{"positions": "learned", "attn_scale": 0.125, "extras": ["capped logits"], "init": "normal", "init_std_qkv": 0.0314, "init_std_up": 0.0314, "lr": 0.0072, "decay_fraction": 0.945, "train_tokens": 647600000, "steps": 4941}
Each number is 128 + 24 x the weight over its row's rms, rounded and kept within 0 to 255. Layers, rows and columns count from 0. Numbers have three digits each. The size before them is the row's rms in percent of the matrix's.

# layer 7 MLP down (transposed), 1024x256, rms 0.176, rows 634-740, columns 0-63
101:137133109110112125092179150194134153113088152145105113119138155093132119127104115124119088121098123152089145149094153097115129160126083090146136124076099075121109142150141108129097106129135115
113:096083134121134110108104140173152194099134125094122089106174157121146108115151145124115144128118104145132104141137096070088115103199132140140130128073178115167138140151126132139113155089087124
099:116096141095163127181142115131094135130161174161097135130122083139142157112140147111128111106100134142153115110107105147121094120088137164136150118172146146149148107111157073111104129119139123
087:104139127125185129170133133154100103136117100128145120125169146136124163136129112139116104134121145138076145130131153139154173115146102152142162120165116144161151132136128133119072150158177147
115:103116130167124124145162114117108086113117138111134120103117103127134080142101148133100117121093108081127150146150093110145141148086122122131134126141133104132093077141146147131107113103142127
088:131143115136131142150171110114120136089162126135106162135116124137119096143157096114128116090099104122103171113135140151132130112133097100130125119128081098091114121119110128114165113116062113
110:098090090137140133164103127144145165154118152142141091112127140100129092100133120114169147162159110153103123098154102144130092134122108187132099115131102116101141111145078118128146140111106144
092:109096114148138140102087137126131142185120098196140162135140115159178099106165146156112127154180092112115126117096124141087134159098158154155153098121138104121137142136150136103101157152123138
105:128149120107093120165096170122083093138138098071149099186124149145134189138101102117105147087122111096118161141136130114126146134129159152099109129172110136113084115115155139115104131143158145
096:142091114121142166149102111122139113122140142130136109130113127116139188145118109100191127108129139113153102123186127137132080141107174212126146111100135111120075101141139111141105106124153117
109:143139106152097118122121135141120157137119150085121088156072126128153143121128097115114118128118134118123136137093101147122161130126122131117142057200144142113110181147086136128129151088129140
104:169105146110097135124122186117137162134096161128161152134127108136138156167146140167119145129083161145139129148126081136137105093118126132146128145103112138154111121092102139102140152089146064
079:110140149149159121189120157145096109112137105119092155117117117112094138116123104098112163142121071123106098125107146116152107128129102104124115161157129119169149133106147153115124142099118140
097:143162125139127136126107175160092122109127132124090152162121173104111130141161104140115129153139150147125131142138112094077106141134129113113137105106146152145148124182166113185096090169055125
091:139125168140121086151127150107170145140149114109130107110093083141130147134142133118141094086093136152132135114139140154105098115120139140115141096155138144112163137163161097125155106177090121
108:112171107088150114132154175119127160079119091131123100132135136124146124080124116126145117109131115148099115135131113132116134132145155151147115106115143127142166110159123100156119098125130117
093:136112152128140124093162149105174118152144151152161120145109172116071119106168113171134137118142116137189178165143148149170134111145160125137134132120132101138126137159089134134136128155103116
092:118135088187168154143173117127121107110146120120117118118147109166137091104153131152137142143135148129101110111148134128121090154117123115143161098123087136138128096111118184119185177185141168
104:130132160108086131149147083132134114128120154150106121135132134142120141115114123133109106108090121126131137117174177144139142165131108091204207138124143141137143105114093134149144157119152150
101:102148163132112111158168140161137116178127105097142139123120139103103116144150119120130142136117136138076124133119122138144143142170177097047130135134134157113109106122152106100115129113134102
099:104131150090135118133117147152184132141114133127120114150144148147104186104116144115158067127092120108128143113148109163092154111111084136125119109163121177123099131145095121077114144108112138
102:135135154111142149082142130162095153148123121169147099125132156094124143154120109169150116110119125153132105162118161131156143187122139098078102117143101103130138127129120137118152154151136153
117:144141113096140104138146133137166119172113129144125102135158121146136164125152120139127174099095118099097159170133073179119155174121097114131149138142115164152110132113130132117152146108175129
108:116104113152101124096147118087159176110117134095108109130170143095155090118100095136115123157125100103132146086165099137119143125149108126150167106129153134103164079142125089087109118130106146
089:145083128068134133151145156130153155120129127101131137147122159072096138122126123154122155138147159109145089146108189134147180168107130121078165175120114114108161132112116121107172127140170183
096:140097126131129139129139122122148088131111101178155128105076111146141114163126149109142158127130116172135130128141124157135145140118132166104128126181142148128110105176152131130108139132157141
097:134123125109063100135124124155163133129159106141150120118116121110131151147114135168101128121123108111147104072122150087121119120110107134114154149122104157139150151136139126118147162102165174
099:146115129160118144145132124167109172132111176107123140124109166129137140132105131139151095123132097103114116093072148161137196145133110114106143142173135065095100107123128107085128170166109103
103:155176096145078150125094129145124120141087160151093086135112135120142096131139142129177125168126126075123117137116121122124115130111099121130126146127071135122111088071151150131070143116128143
120:116157083097127102121183160146153153161119181127127126117112124111144107132141111132147099126131145109134124097144155114128104097126118107140103127121140144123168166098121119107162168107121162
107:160119114159128144127158151114120119137125135123139165099120165114135110188126113107131133115080157106148171120154172115108122102118133145110121113136127100155136083154148106149128123091170106
096:134116134124128169125112138120086104123152094175147122164129157150115154104164143168135158149181137106108083138098135107114145130096155086134134176078130108133147141151159137156161086111081172
107:118106115118081109138120144138150116105099100139132114100118141130090096181127161143146133144149148130107111155156150114118164082102129130114143085088119172126088114158116143130125113108143087
102:115114134136123127085152145134138142092098143150078117155117136060128092127127112130118160137109145122138127125100133142136125085134105155151178140136132134124091093131134131122102099122110105
097:121120127127172107073127134144116131104095109117119135105102158148100134103162124168196116123106109106155085125093131082142116124155108150125112145129127087128141096133102112086106168098140141
091:159144085139109133146151165128176108143144123127122129082143142160148136141144137148142169159175129113128130133115146099179097133132165130134116137154145125133134105145107132108146152144110131
101:141068134093121058135105083144111099151136122087146126090106109089144150152141129114090123089126137135134174136097142094147169105103131147087117114129139158100179154134128126134128076116098142
088:109109104133139116155141132107118103119118136091167094098090107154125115152103151138127133135121176141119122123084131169152113125086124097120143147154132117189141119138165157087122145136129124
108:134152165159127156152144096118132142121144139166133125078072102092134089132144113079147123167163176143135131144154180103119114109117115102117119141104104117100131139119155084153127149136155158
103:130147121163149086110161092142144116115142130164111116094093153162109125106120148113127128094160128121088119122129139088126104140175083116129134113108106136149121094135139143082165177143191098
102:148092088084124093180150144115132171113205155189133132161131117108119130103165103136131123138131121156117146159114185090158113133135137124135121118168119099150108127164149139111152090113170143
095:110111115121093122125141145142116089119107096146120111137162123130087131139122134104133102191165119115118125118102131112133089139130090115165134148142133064159097098111064127149145132141138124
093:102156149148154161114084148088144084110130106141122139156130100118129159129132157138143096144139140080118103151149107127109113088135138113121100138152139120102139147121131127109131134132124140
104:133130157146110138140118139074130137146117144059148108150124120135091078140130141126128117135186090133137152106169107111168119127129109144121121149162112122120124146143095124128129124106147147
098:105182131100156175114092108108120118117159097144178121145154112157136127091145133166124140109147121150121106098148125147171142113100136124138134116164164081099093131111130137130123149173138160
104:082096119131109113129151103125134071125132094134162121134106102116105135109149125071137157160125105150125120126077136147180109133152161131107127065095131149108115148115122180094155135127095127
101:107150081108156102115117124119127095106154168107156097141072093112154142110080109167127137089161125129130132139119162161166139125132173129122146121132141108131138113127129097110125089158099110
100:115163140126166117126120120170124161120148103088130152129160125159142119128121167172141158129156158129165109122136100109159135093135111119129120090104114110167126159109138135176115071175068112
105:123178112130105139106126164146123119112120153114071112147162077096074127146141127134136086126152090136144109166137112092127122118133104122100147107135115106099121146177147104142115126135069130
098:134123186121120077132116131113123161127164149109137176120112124140153127111159130106134153144130115110156157122109152196121115115126131101108119131143100114139084148149139129120153132117124112
097:157121097181130110155097133075104112118113090139135141100134116134113107108115134132170143078124105168143132121081173142162144127120133158133136141137158124126174101138108134112147126138128131
086:145147110137151116133106137116123097152173107129139140100091099102145159089144128140149135119125158157153180130148104083116107138125133125120143148148161098141110122117131144134124130181186086
094:090147126146103167119121151118127122163111126156135147138143126129134079168139134085134111148121070106145128104139130116107104147103108147162143147122126125126149150111157147096164167089168093
093:137104123143163126114113143152121125144121156126106154146137104140169123150134077121168101134152161152130102118119094134117054142130169115146115138137147102116116128133131104124133156145154134
093:137093127112102142144141155141117154127091133112099163085150145194134158134145118108154116134100056142136125136156138091108110142138116125122127159095113163106130140109140153143145148110176126
088:101124144112135133122154126141094161119150146135155154123174089145128129213153152108094156163155124088141063100136138139110131108142160136143122110094144141152140156100142123140114125107132148
098:157121134105085134117137135092114142135137140108110167158156115093143157115119140162131111129108107158117107120139134149141145152108144127148155139091120123089147105202111146117128138176118080
102:138121103099115145137104161182068149133079116131122152111132136112161150075109115141110106127144106076125124134104140101151093070148126130136129110120064130128085112144130159118149118123166131
100:087063135137120135176133120176093111101122128142130101137151151120123124146144148152096120140106149136135143135132146111102165141111069128177118106151111127122092106136101107137136114124117142
106:118140117127182144134101135123133120129085138190124123140171176150152164163110095130134105130166112094124171101110123143135077138152111178138169103150148142127106073138119147078130125126139142
096:105153208171132085123158119136106180167131091159116101139125119134092133158119127116137155104134131143150155145106117109122156118121109120094135108103152127104152124126128123127127149127138099
097:134138150125131132149118108111125149134157160107122119155135141090140130130117073113155113098099124143126139152162128133141137086168097126161152128125111129130089170084103143155139092095133200
098:108107115167121109089139128136135122122054106100120100086137143129147123129123109099126132091134104116174155112160137143181100121143110146136119097142079125136093139093162114124094128135098141
099:141129153071092120125150107119179160143108147141120077163139081101162106122135154141143139096076133096143114132150102131143131121112095113142118146106089161094134138153151098113122163133153081
093:141170115137104135121148137149105115121096135128157110132160102121144116114127161148122131144129095128139101128157141106130122083157139083117119115140146133128135114088083133136088124131116150
085:134148137111103130140106144154125132168126101111121118179153138130128122133177123114169141132103110147100126169094103113113117140157137121126116130175147121199165102138099131143164125139080092
096:126099155137161129091072103086135140123126117119151145108144103143127134135160123099131139131130113120127113113074106132130123153139077131163092190152155154145138205142140137123101162143136164
077:118126104099120143126134113120141134132120137121156137139098150162126104133124156119129161121126119112143119123125143157121137112139121131141141128150101134109164156169125160145151144129151155
101:136124132133136103123206089138147114133099122136131119128168123135103154122131114121109125101127141120130145127123144183143165112119116127142097120068140104098140141124156159112144186157161090
092:157113126103093138147160106148165115152119105108116146071079096153125104175121115134120091143108194123169144094104117115124141114130092177144142129115149108102135140154134096131104127139143141
094:128186160147129138133196112145124147142151111131124100122139117146121151107051157090131126124104140153112118154150137126144092136112113150136145095071117090138123127105113117142119128116116111
092:145094125136117166111141116080123123118122116164130127097155115155166138151145115152147141094119112111087126122109133162120122138134118142125136153122087114133134133100099135135134149142101117
092:090108110137144102152136135114080112098135137093145144164067107181105129148148142133101141152137093090148105152131128125121162106149124114109104132096145098100136118115103146107172130105137145
089:112149114109098116153133118128139127160136120118137137092151135101122063128132137114101148096116141115152101122096134127125156099114152088136158113133109125101098124132089112130150111116134114
094:151141135136165094125068121129136120124119119114143096084126145144133177089129100141149118134106137112144156135121099147109122105119141119108144090133126135110082128135149153100151087143099106
089:119138123154093164115138101120102166110124129107139143111117124130116143138166168145163132164123149146102130130087136108099125114123111168116124133136119140172125121143141087150118081092103096
109:171170178151103141122140157121105173143104150118094120154157130124103138146106163122146104152134124105123105148184184142119131130127141113109108127117168148131104130118061165153125116129166156
095:146113165116124153133142146123102168148107135101118125102131156144155136176129105138165072093081108134140160077084130143126140104198142114084136116134122170101100157118105120128105098100096112
102:111127129128167076150157132092142120125129083164168116146166135137098126160098158159117144111114177119111152115125135108121088117170122139143091139113108142151137139121085158138141133155126158
094:104128128102133117128084143124214130154135111147110132161129093129127167116117103134139122149104119125163161116123156154154158165125161144146131142075108123115138142108178127120100131141082159
098:088157127111099106107160145139142127152123109170098100122165117137147104151132093112112102158128122153100117185160120162145099117107120128139107096151124135112116175088142155157144114122115151
099:139137136138109119127147148080166146095088136112163115115139108155103137132154162137133108085138141051163116136105141104084128132159168142185183134120117113121104143122139147143107144125186144
105:101119159156113119117131121118092097114125144148074142131112110170172173121125120106093122105098139111085162147084126152107095094127084139117127141149131122136101145151131158138101104144119112
098:160137123165146103124137080138116122134133167128097134126145153149134120069112138162113108112085162113081124140096140132105112132141122104139128139089143105154087149153153100148147103170157142
096:094126149167109126083160119113130152148122123137136138120119145142095107122135118107169141118178115100157146110136105127139173122099118082144136123122124104129159168129110151113145095113153115
097:134081159120103098111088163149111089122111100138137076149116142166126094168144134124122101171114154104107119118121135185112089153143080123134122121136105117090108145184164090145129098124157144
105:127113133124103121153141104121094107146110104104117070144122168113136108156138163123139147145146170148132109117153107101149079160141157120147168133176124177132083147074098116142124153169166108
097:086154085145143087169172133158135128136143110157134137147089119104119170174156130109154125143139115119118146113157159157129154142145137134094086123146146110127142096132123108104131125168154138
099:115131110113148173086117129153132108152094161125136123163167085135166143162144128113103104108122155083106151123141115081148152192133144089154087181066132132140140152127169160169138137144150152
113:150085111155131124161141156117128081135116148137096127110147139135141122099162112121093096112110142097159145154127144157143133135134149121136144135156139112155119128149141135195166141098172134
094:123160099088116098126138150100114190141105138172127149125118129155115122128150140178142141149139165123146095126104154109158124121121138155127108165118090106085114181158138149127157115148121153
095:136166113089101107152135155162120113096101120180136124173119129138096123135080149148142154129116045129132115152102090098119102087153129155163097109095136149120130141092120127134119146100177077
105:096120122102117132131113127153126128119163145163119120132151093119108101150103121141155103149188170130149134111136118124135096099099113102118133166182117130172141127105105084088128110159057164
099:139111155131109091067085136102128142125128117149160091138116128104111127147142117128111110125151163120102124105124152124135092125153195117112120119095121119137077112107122097099142139093142148
104:161171131138146127163092121139145087036130081112118138133117131129088141120140140129135127089120145120104154116096085146104108110151132179108143125146087121148149141128096100102158145106150156
092:157133131129137111124114097136121123143093111142143103111122107122127133115130126135137100129077132096120121111124089143138195075113142079166149096089141133120115125124072104095121140170143143
103:137164102164119170111123090121114156108153125121124125118097148133158098149144148129138122144149132138113135117087116123188069140119128136124150161178102130107136169109128152150130136098151184
095:104114107093164117160116126145101105124144134165121132152102144124126105123160120134157112117140120136129170111087102166151100117085152110160163145153104105129114076139144127158087143095124146
118:125160171133156087121127097107086179114126085119163113109136143126142149076094136141132144150109154066110120120161153135075121105137116108165079120124120097134129163142167163085132118159139118
108:169108113088093086093149131114176080120093102124157122075149123151143137118103127174126121105116108119145150116111145124126117139120097147136175137103136118166133145132128149131133152137127142
122:081140134146130111133132127157144099136140141163110143107131150123102149118099158167109108150154070137127100118127114103131125156164103122136150125107119159121127171102093106132089107161127133
095:150094108090148076144111120145145106106131116132138108110137109142101146144163094120101126121141162131125142097123162173094163141102131075149109163120108146083130073145142156174170129119082130
083:123106133160137140153126132147122135160138140084144120137130120150141146128164119117138154142122139143160152167182121076129132161156133144107123124134157151142155089099148111153119148069166133
103:094058153120109102132099140142155117099155155123112111092155116133152107140096120140139113127162118131106203142153113126116122146165099117131090153148124152091102131130147123091090152125115153
077:138097137137115118120091136142116081123116144111137082129151137103134143093138156113117159162144141131102140112142154127148145098120129103149149145120146132137149151147133120075119151132077054
106:140160113110156143142152142117096037110125116122125109150120146124117160145126139138113124118138111118121136129161153081130089096139113153139123149158119138134170170129133120149128176128155090
101:112156149146141134149118154136127158139106145146131137093146131118132113133123126100129136085128106139171132119121129147124170128131142149116109128108182109121150169122083131170158096102093125
# layer 7 MLP up, 1024x256, rms 0.156, rows 635-741, columns 0-63
109:113141149185149134164136116141156139069088125146130104149114096128127171100168162123093140117130152121137114118132109124138107125158098097117108128094162127134115080140134153136100137128131115
104:140150127114116138140106107094128133159129108116107108139134099126145116123114133135135160134109125198167135068131102151142176150088090115155119120138147149123147127113125139150149154132120120
099:147107129152191140157111125128139158098128106135152093121082138166142134133094154172155114108131078142116156098118122149108121154142094104154138120117109134095102149111135109138106146107127143
102:154110122154182138177125121157113129136138153117069152114111126097103107131099117099117094148129114110106131113214147126139152101107177149141142136149130149106163066134143107154143106106133112
089:083089147128121144100141114144107097106124141100150141086130111150109163154139117121111138188086115098109111138123141090092149136112135165082137137124112111114109150119111116172107173125157129
114:125128141117150131134132122092096163156110129101113136106127126126130122121129109121125145136107100131082153145130116137112131102140108234138151126123100124133098105163140111128116128155128128
097:111118135138120118143106132127131193101132159119133133151146120142107154155062157139076144100125095155080123131114131106118145102125100149124131114125096131136109173113160133083151104178138158
098:156129114122143160179140126143084116144140120138119141134151143161161153113137137133124175121100109132132120062130123127141133139117117161144127118100139118102163094133100139124094107037129134
097:136109130093088126063142143135089132117163131142112170132108111110107178134153123102097159153112112118147127164133121145118117141160103079117128143126102102139139147136150117064160151112128133
096:131114131147140121171127134132135086155122142120147133110137133124196096108098130108187116161125136124130137148077121118105122109139114110086082142140120106110141123126111158122152113140146103
106:164098129099153183067130136107133158118081151114128143119144162127162127111163141115115120122073085116093159133123150136140143139158084108119116138133145147137094161127110088109166138128138122
096:129142166115161146102140105086103137151138159120169134107129121125126145113162136095155098117150151152139126155109115151080146155171167097124137141151108127157160129139171141151096137130103150
091:149096113103102100152119115092181152169181154113181149111165058137141107133123182149118164134155114155150113113117145133146146118099162137119144126121119136109142146110076159146153146121162134
082:112141151095148120126115114117154118108110117110164075130111112117081176128137145144114095162128131125132124116110162090111146108123108171127119115188142142095141181188141172128147127145128110
098:120103167119114132134114163135147137134128145146125109136143136108135155153158138135124130138135094144117126106118079185116127137098131100116150129152162139119120120117156142113144104118105181
094:163140121140147118129136112153100170116129128137114182151154165099083157116139168155128105169109110117099091139116108080101104107099116124160160123076104135162144143117136107158129114154134127
093:122139115127122134113130121080145178132120118108102159180135144163111143116189085081172124145139117161074129140125105119110123151096157142142148120103109165135098132122173092109143091135120137
103:118118104122127152105185162122068156127128121106122146143124140116120165128153099137100101103124090086084125167125133157099100140092092150126156082094165113153110107083101131137102103127132132
102:114118122104115146084117102170108144142117163118102149168150101132108138154083119098106145055135169107134121128116096109134092158134126172128126069134160127142117136108144137148133136148138171
101:126111131146140109140147177116132115141116117117162134176122111142123113138119155139112125112187120137117110126164134125125097127095156169132107090118113139104093109129123147131181130120077167
097:092094148122123103136145133149133151119105117101123105150117119102101139127115131092118148139119157129141130129118086168146138152118128107155110142124109152156113131175100109092147112111118161
103:133161167126188150120148126124089155142110128159134075165151117160076110134116162164153173125114108172111125138132119113146186157134139157137129135144150166085112107122136104081107149166137109
100:144083167151095116102129131184165176144096095179057114136180138115097148098144112124138132130149124129110155132172125136118138127105138180153133144118076104158106114146156093092116139094109143
100:136154155127148124110099139071091144141143135163102127088172083156142146146098140120139127105163117118077093122150077093118134115122138157149167125133155120116122118127103125107133135114119183
101:105152132116128085125124096132107135070096112127158103143139114172168077150123148122149102127163128091125083096147106150094142113120133150119143135072133116136112121113155144128129111120128098
100:183107095130090102104141130107167157122099203136154086075112123145111127154134141111131125094165138125104139185133088097122125122137074166139190152080123129134138164140124098130138130132086150
101:115158118096119111159143173091093146135097157128117126122133154130116144112104107163141110143121102142073111130171094089122149094150124124121080122111134165171102118170191143168187099162118140
112:108099154125146104127156111140123126109176099106141174140143117140115144117126129115091135098108136193127123121153130116106141148121134129126132135098180109122163162190105120113197107133129134
109:110122148079115125161153134146148156107122154136131151176119132106135114113136116151148118113114093126113135169104134135112089134077121104180162118148128128091126111127159138155130129159130095
098:153159102102118133132144127121175117123128132135140126112141131160152152144127125153150107161082119120139096152129126125121151111095105111127120097127112127169112117151153122129164138139132150
095:144106134164183138090126165153138141098114124137121113128123076100157147121140162145108152134143132153096102134124100115115096148122124150180156133142130122141143110136116114150145111090164183
092:082117108125124116100116147125107118106122131131125113107134139123090109161110138110164102136133176168116142143105145105140113127084152123100122124163164164163132123132083137110161090091148116
095:139122103132123128103126155147091137132166155109109110078110162147149160127124117134090137115152114121118143124129110117122127138140151101099114132104100120119175179162134122117099106174103133
097:136120160145145113144101128119118088172113158129129119108092156076166149134143146111171099109174157113079127145090114090123100094136101112136173138127127088121129105116118125169092137136108115
100:133167128136121120178176116100076099146173143085122166146095128172160149144118124137120143138105193133101099133153177116119096124162131146150143123156117088098150135121153148116109140077126110
097:103105114120108108076115113123119140147140131073124133077142127163120150111147134149128158147139112148127140136143132108135146150098151144137134134090128142115094198157158133139128107106141137
097:154087115119098070131135133078160141142132114107140117144160144134108128145156143112135152173122106127120090093120137149152143116064105146135110086111138141114129134138129142137109123097135112
110:128142134133123144158160109125153147118132145176159138132111118090102122100101136112138137149134149110138106109124138132144127087149136114128192102066066143071125173097122138136170118149157143
101:114117152153137170139130099124122160129120113143109142096150116151099115151162124147139118145150148133140144137112105135153112136118112130131130159090054146108141133124164106137105132114186129
101:114164146165106125107146126119141135130157110105082159111090154131167154137106127137111141149176085132097136138145124138113120093120098149112097140090153176141094143172123090126132172118127112
093:181131171140114102094132110121138111117070174094142127121089173118172154132151099157128139125140157101151161105156137134117102129146116117136153156115140130119078138099123140115157116149108123
098:176111134133157176164151117141090163097104139192120111151133129119131097110106160124132158092118170136177114130100131130123122135159079122163142105148129143155133115138086158095098154111125119
105:125124138174099142153157128158159123150130114109147106103169140120121101100134116134117103128157115118122166120110106096153114121134157127136134109124144135114119110115128135091138135122143110
090:149102109145130124115141119181064161100100126113141120121104103141133087127129122124113144128133127109131187116168142147124120110095153125149116122136098138136090171144117139116139081144165057
102:089114146145076142111120125102126095138150161108108128094122124119136121145121127111121139141129152154116122081135095135138149119127148118120141156141166153123132117076129173131116145151120142
102:145088139136170137127122151130144126106155105117116118109145162138149089119151124146113121094094148105095130126159086139107155145120123143098137100134116093118129144056153108153158133127073140
096:151186147125152137144128105137111125130126101117137073121166123080135075101079138154108146155146113101134123113155164121129144122142109129096141112089100168154150093123140179085160121146150112
101:102177126118189123148155144109113121107135128117130130129131121130174149135166109119139114135135104166157139101142122146149159143097145131129167103120088145076165119148095099189141103117121140
101:147167128146138089119125089171123133160120126132160121120119135171109126088133096108123108110110152124085139109108172117140140120116107166106124168111106122162126145115104153122159138122110142
097:136142142103090094155114148118165112150107105108121143119109087130083138129152108165109139141106180169160140144114096128138114108099125136131141099128079170129099085136137132110122153113129097
094:106107138113138170089125129121111160106091141099087147149131129094135106111163079124102136109134087122139121167099132117159138125154155128152121122111115120099116118146089115101136127088111135
096:142145112074122115104138146138152145129132114105113100116140138133145124092113136128127115136152141121124062165147141127117132129111130133200100138137147102101124126102155139149119146123092129
095:145121151141099117081148136137149093082108147148168088156116106133122156130114124144123083131114124139146119106132146145101150107112140121081108124088142129137107142129157119123141086112144142
094:165136132120129124120127110140105149106107165186138165121084105140151130169126116111125166126150173123124135135128125158110103140122123119171165131121131103134141149112132090129099177126154108
091:121107128136161168074106152160100154131156121110134149163126188089150108105102110143152104110152092133133148148149102098085098127137131149098141144108134112129137134128110152107189148126138109
102:141164149148132133102154113098129148133153142150137146126102104148152112115106139120167142121091098095115093140128137094153134136125115063113158093129117142133140129137133133118098137159070151
105:145129103144147109141138116143158162141129116161097080104136108081106127151145145129129111161137112103089170108142113101174109145139097113141132107101115132149128054152111112062163113132115147
098:140126131143094119090127132140106107135132133150122168164100111191157122162107122123110114120125090096153064101115173124100100109150135145088119118099113125176120123125172151163131138138144147
100:129158138121137110147142111116124138126173131119139115092140165144089099124118127141138126098115160077131108126133111153100111199163090099096156157085180122142142115169147132112139129130140130
097:113136104130151131098090164146144142109079132126086118088148113126115141149140136122112167126131100122101127119135139157134125104117129155106142122131138099127152117115143141133148095167120111
096:142139111095105117120126126117133141094140142147188082108140117142066178129119173131114114131107139148143125109096135144093100091139179163194132126144156140129116161116098152174130135074118095
097:149129165126105114134147130132131102049127131101171085136100184133154130130111143100115160142156096139113125117087108173098098120154113106159108126105132130138155119107134116119134131104119132
097:136162159145155165163093109141111134128113097112104153094150108118082098068099116112131073141133161129121130124163100106128147144163114143134144141155100152141106111115145145171162114098130133
093:103099110143098131123149164138124085173122116124110155136105123152161134156132150146161136116146140164158145130131134161088119152137132065101121102117146146158168100132106160175120151112126116
087:133127156137167145114130123152136091157142128127114150085132134119079108117154115147100120134107102119116133115156145119128091144142135142190114085084126125122103183102070167175133135153160112
098:135133118181114131120157122162133112107124109162109105102088146158120130166159140112155115129136144154104147110167168134190100129138130138162136077088127104115109096117111114184112118130117129
096:134127167153122138125069185134113141149151123142109111165146123126153152108167135109126119138135148136098107212128153105158135104166109137102135145118154143155140094119144084102136077172140125
107:164125082167081154118119124179159115146113128113101107145165157124117150123162119105113083119151128153177166136111113150149120135141123125139083095080147150133100164145141152114148147138151097
094:120084150100149139128136153130144165119081113112120125117133147124154116168170117127131142102157106161123146154127118106112137166121150100169084137140108129140133121110137148112157118155104174
107:091117118131097133149128132124110128138121155138135137134141133118112116126173130110149123121147132154146130157143127110154100153134107158125137114114112158124173132120113130108142138107153120
094:125108155116111111126148130118137156128099139104128146160143111137173141146122112138066113159085122157086120150126143121098136094131143157134138099184165129129134158120177130065169111104127120
098:175122120118170102138128134108127131159148167121138129103132141127110109137114135088131165103144146145103119132140118142130098145115119173118157111158130132096116180132121087148151126149108110
098:148131136126090099104119136148124096095144118139141104147129147114120111130116156150109156154133087183139125125104129163130121163091139099107150153145109159099152115119191129085144091164113104
095:081106129128090125083104131166110135126167148129122155154155100152153126142137143122096163116138113108105096157116133119127141114119118146094106134093131111150157103132067111157102123100127125
086:155126162157106139132110132085109093142137125117138163127108125124129144130096137165133109119100117121114136131148126112174116120084145109140118071108137148116121132114146132100120157141131126
101:163132121134125098101152129158180151125171155135107120189129108160123108152109126108109137128111100075167137117155140121130199126147144137125075127117148149124129123071099129116134111073119112
101:129154126149108140082121104132111134081137163114134121154130150153084122129130138088134109108116160129101100148160105150110128098133135126097136180128138077129151131116132136084122089102111135
107:158151129126154158135097106125111130131133128190119099130096152119168114156111073107118110133120131083111097121149116147142129113134124161141097075140169112122104133127140141197179130104158170
097:118152135178127185077089128146152075143114145109157120119110144149169111105155095148121164151112099138110126122144118116101114081147071135103107132090174143122149133137136159128134110087132116
097:126114154130109127124127124135060144164105117102116106127118109157115140177117121128134155126091116144099137104114076153093125154098136092121077143155152131132134101127121113135108108149116112
102:147103126095113136126160145140143118110160148151107133152146155136124136093087136129129168141171135099120146130139180144095121162156103139151112178096099125102120121141145120104161096122159105
100:113112125172101140093112118139163143097152135100140104139104132142145128108115082139116114140157100120148124128158109122125133106133067106111133182138116132112104134122146129151170111049115094
101:146156104119131111119138136108120155165129145172159155134118117172120149158112119131156093151097106063155089114127150092092106140138107151142153089112133127130135102121083105117097135155083168
098:153096100145093142112149115147092100101154124140139114131149168133141217115119099134099123145119139114079116111145139086155139096170142119080134117149147094136085172130103140132123110084062109
102:100160121097145147101112128136107125149124148148119140143138079111096144145162117149074142152127166173139097161145095099160152113115153147191162103127161125112154107098097168124157133159146124
104:133109117163112169165133107167115170101184142163156102093135098180164135129104131139138119120142125167149086131169092132104152144092094123137162146124101116107102094128114169131124118145159149
098:122136129109058119101147137173140100109143114171144155112145140169149138125101136163099126161096148096110119124136128142109126182104101088171141103135138097097136176135142143123132118158101110
102:140134123132107134125147096115095139132103151134115097117159186087152108174147155071127111119124125141117111131121099108103134142169109124099141139139105135175109172117088071135161116146117141
107:134156135123118089160142123150101160097128094116109085173114131133155128158093183123124167123120133132145107145116150145124179103121129114082103102112161110098143062136158148128154134150089104
096:163174121120116057141153134096131110151123123122137100150124121172123141124094145106125113171120096174164165118094166084121158162130102135142117141132139137105138134060084158135115120157119106
090:158103166146159118144129120083155154150141170116130191119123208150137154120134112112126125102127176136119105125143162144136137175113179123133160134081105142117116178161118163122138113136135171
103:092153152164120122136104125187125174121124164140134098154129099124122137139128145133121161060086124131084122084125067149119118122126117125087126132112079141082116122137162138161172142120103111
094:129178125139138133119151127146099128126156124106104146129135087117062101090098138098129129150166133141191173126126084110164172106116084153160142160160126117115167147104125100123131119106144111
100:168119167134127130133154142165183178142095142187137104126121075129148128102094127124139089105110198105165117097118136138125100120116116119129160115117158124102113123125132184092132140144134167
080:127123121159155113114153151112085136160092159115120158117142106141135172128130141157134109120134118101069107105157104131115162126136165098130156095108105178091127127134149137114112101100104170
095:137110130149099164132108149134114114160203162189089138097117110089166148114141156155106111115089113132157111119164113108136145164116149149126143133142105166142099123121151128118114180156183148
099:142141145101143094130122100161127134149137104130072124119136117145108110120135123118119124142131145159085149102087129096150117149139114138092133160068121114161127138078111148120163145128124117
101:089149136161135101142102130142119181147140138156136165139137143137120188126089126109140120131124136116077134127148176121140090110103149149118128117124082110128130114160111143105128169138134156
104:147108159089150112110132170145121152154134113089131108101085095188095168134143121129141106141084146128107099102139134158110142128127102142192128093147164135136135137106135152130068160131097125
109:108111149165143132120109113142127137125169158126131137120121103151075119114089129122126095112157092174103093123141114112126162129156170074154163150188161163120159124103084121105120134155153107
097:174107133149155082106078143144140111153164122144101113078110149160125147121129144099157142166106152183123148187103186110156129133152145144115151108107096143092099118141135102092138141146080120
096:151126161125127153128096168128137134142127150118108133087105109089098070127149115138132126139132138124120078137146149149099125150140137103127159158147138135131135125136076137099125113147149096
098:136128138091134118119143097153130171144133125159127137130152095125126118131109095122131117115124160139101096090110108121116138153152107117111181145122138134129166089081102148148103112097143108
107:140126117124101111152108100077137160134107124110125172146123100134118137155118138107101117138152118135153147163138139070095142123144156083118128122108110123123085105141130145151133100127158156
111:182134141154128142100167150118172152133147128125084137108109151136097144102148142176168159098091133132121131176129105130119137110107097094124100121137133155125130129155107138111062162106137119
107:109158100153143145155125130088102131156123125115148160072125162136156129149114092154141121107118110105122124126139124180120156136098114127108166102117124143092145104130151101132130161140126101
096:113131162172128156141139150099095157154142154129147113073124112173153136149120081169081109154111131182131094141111105124059094111138083128175150102125098144142132125113105140154113170141126124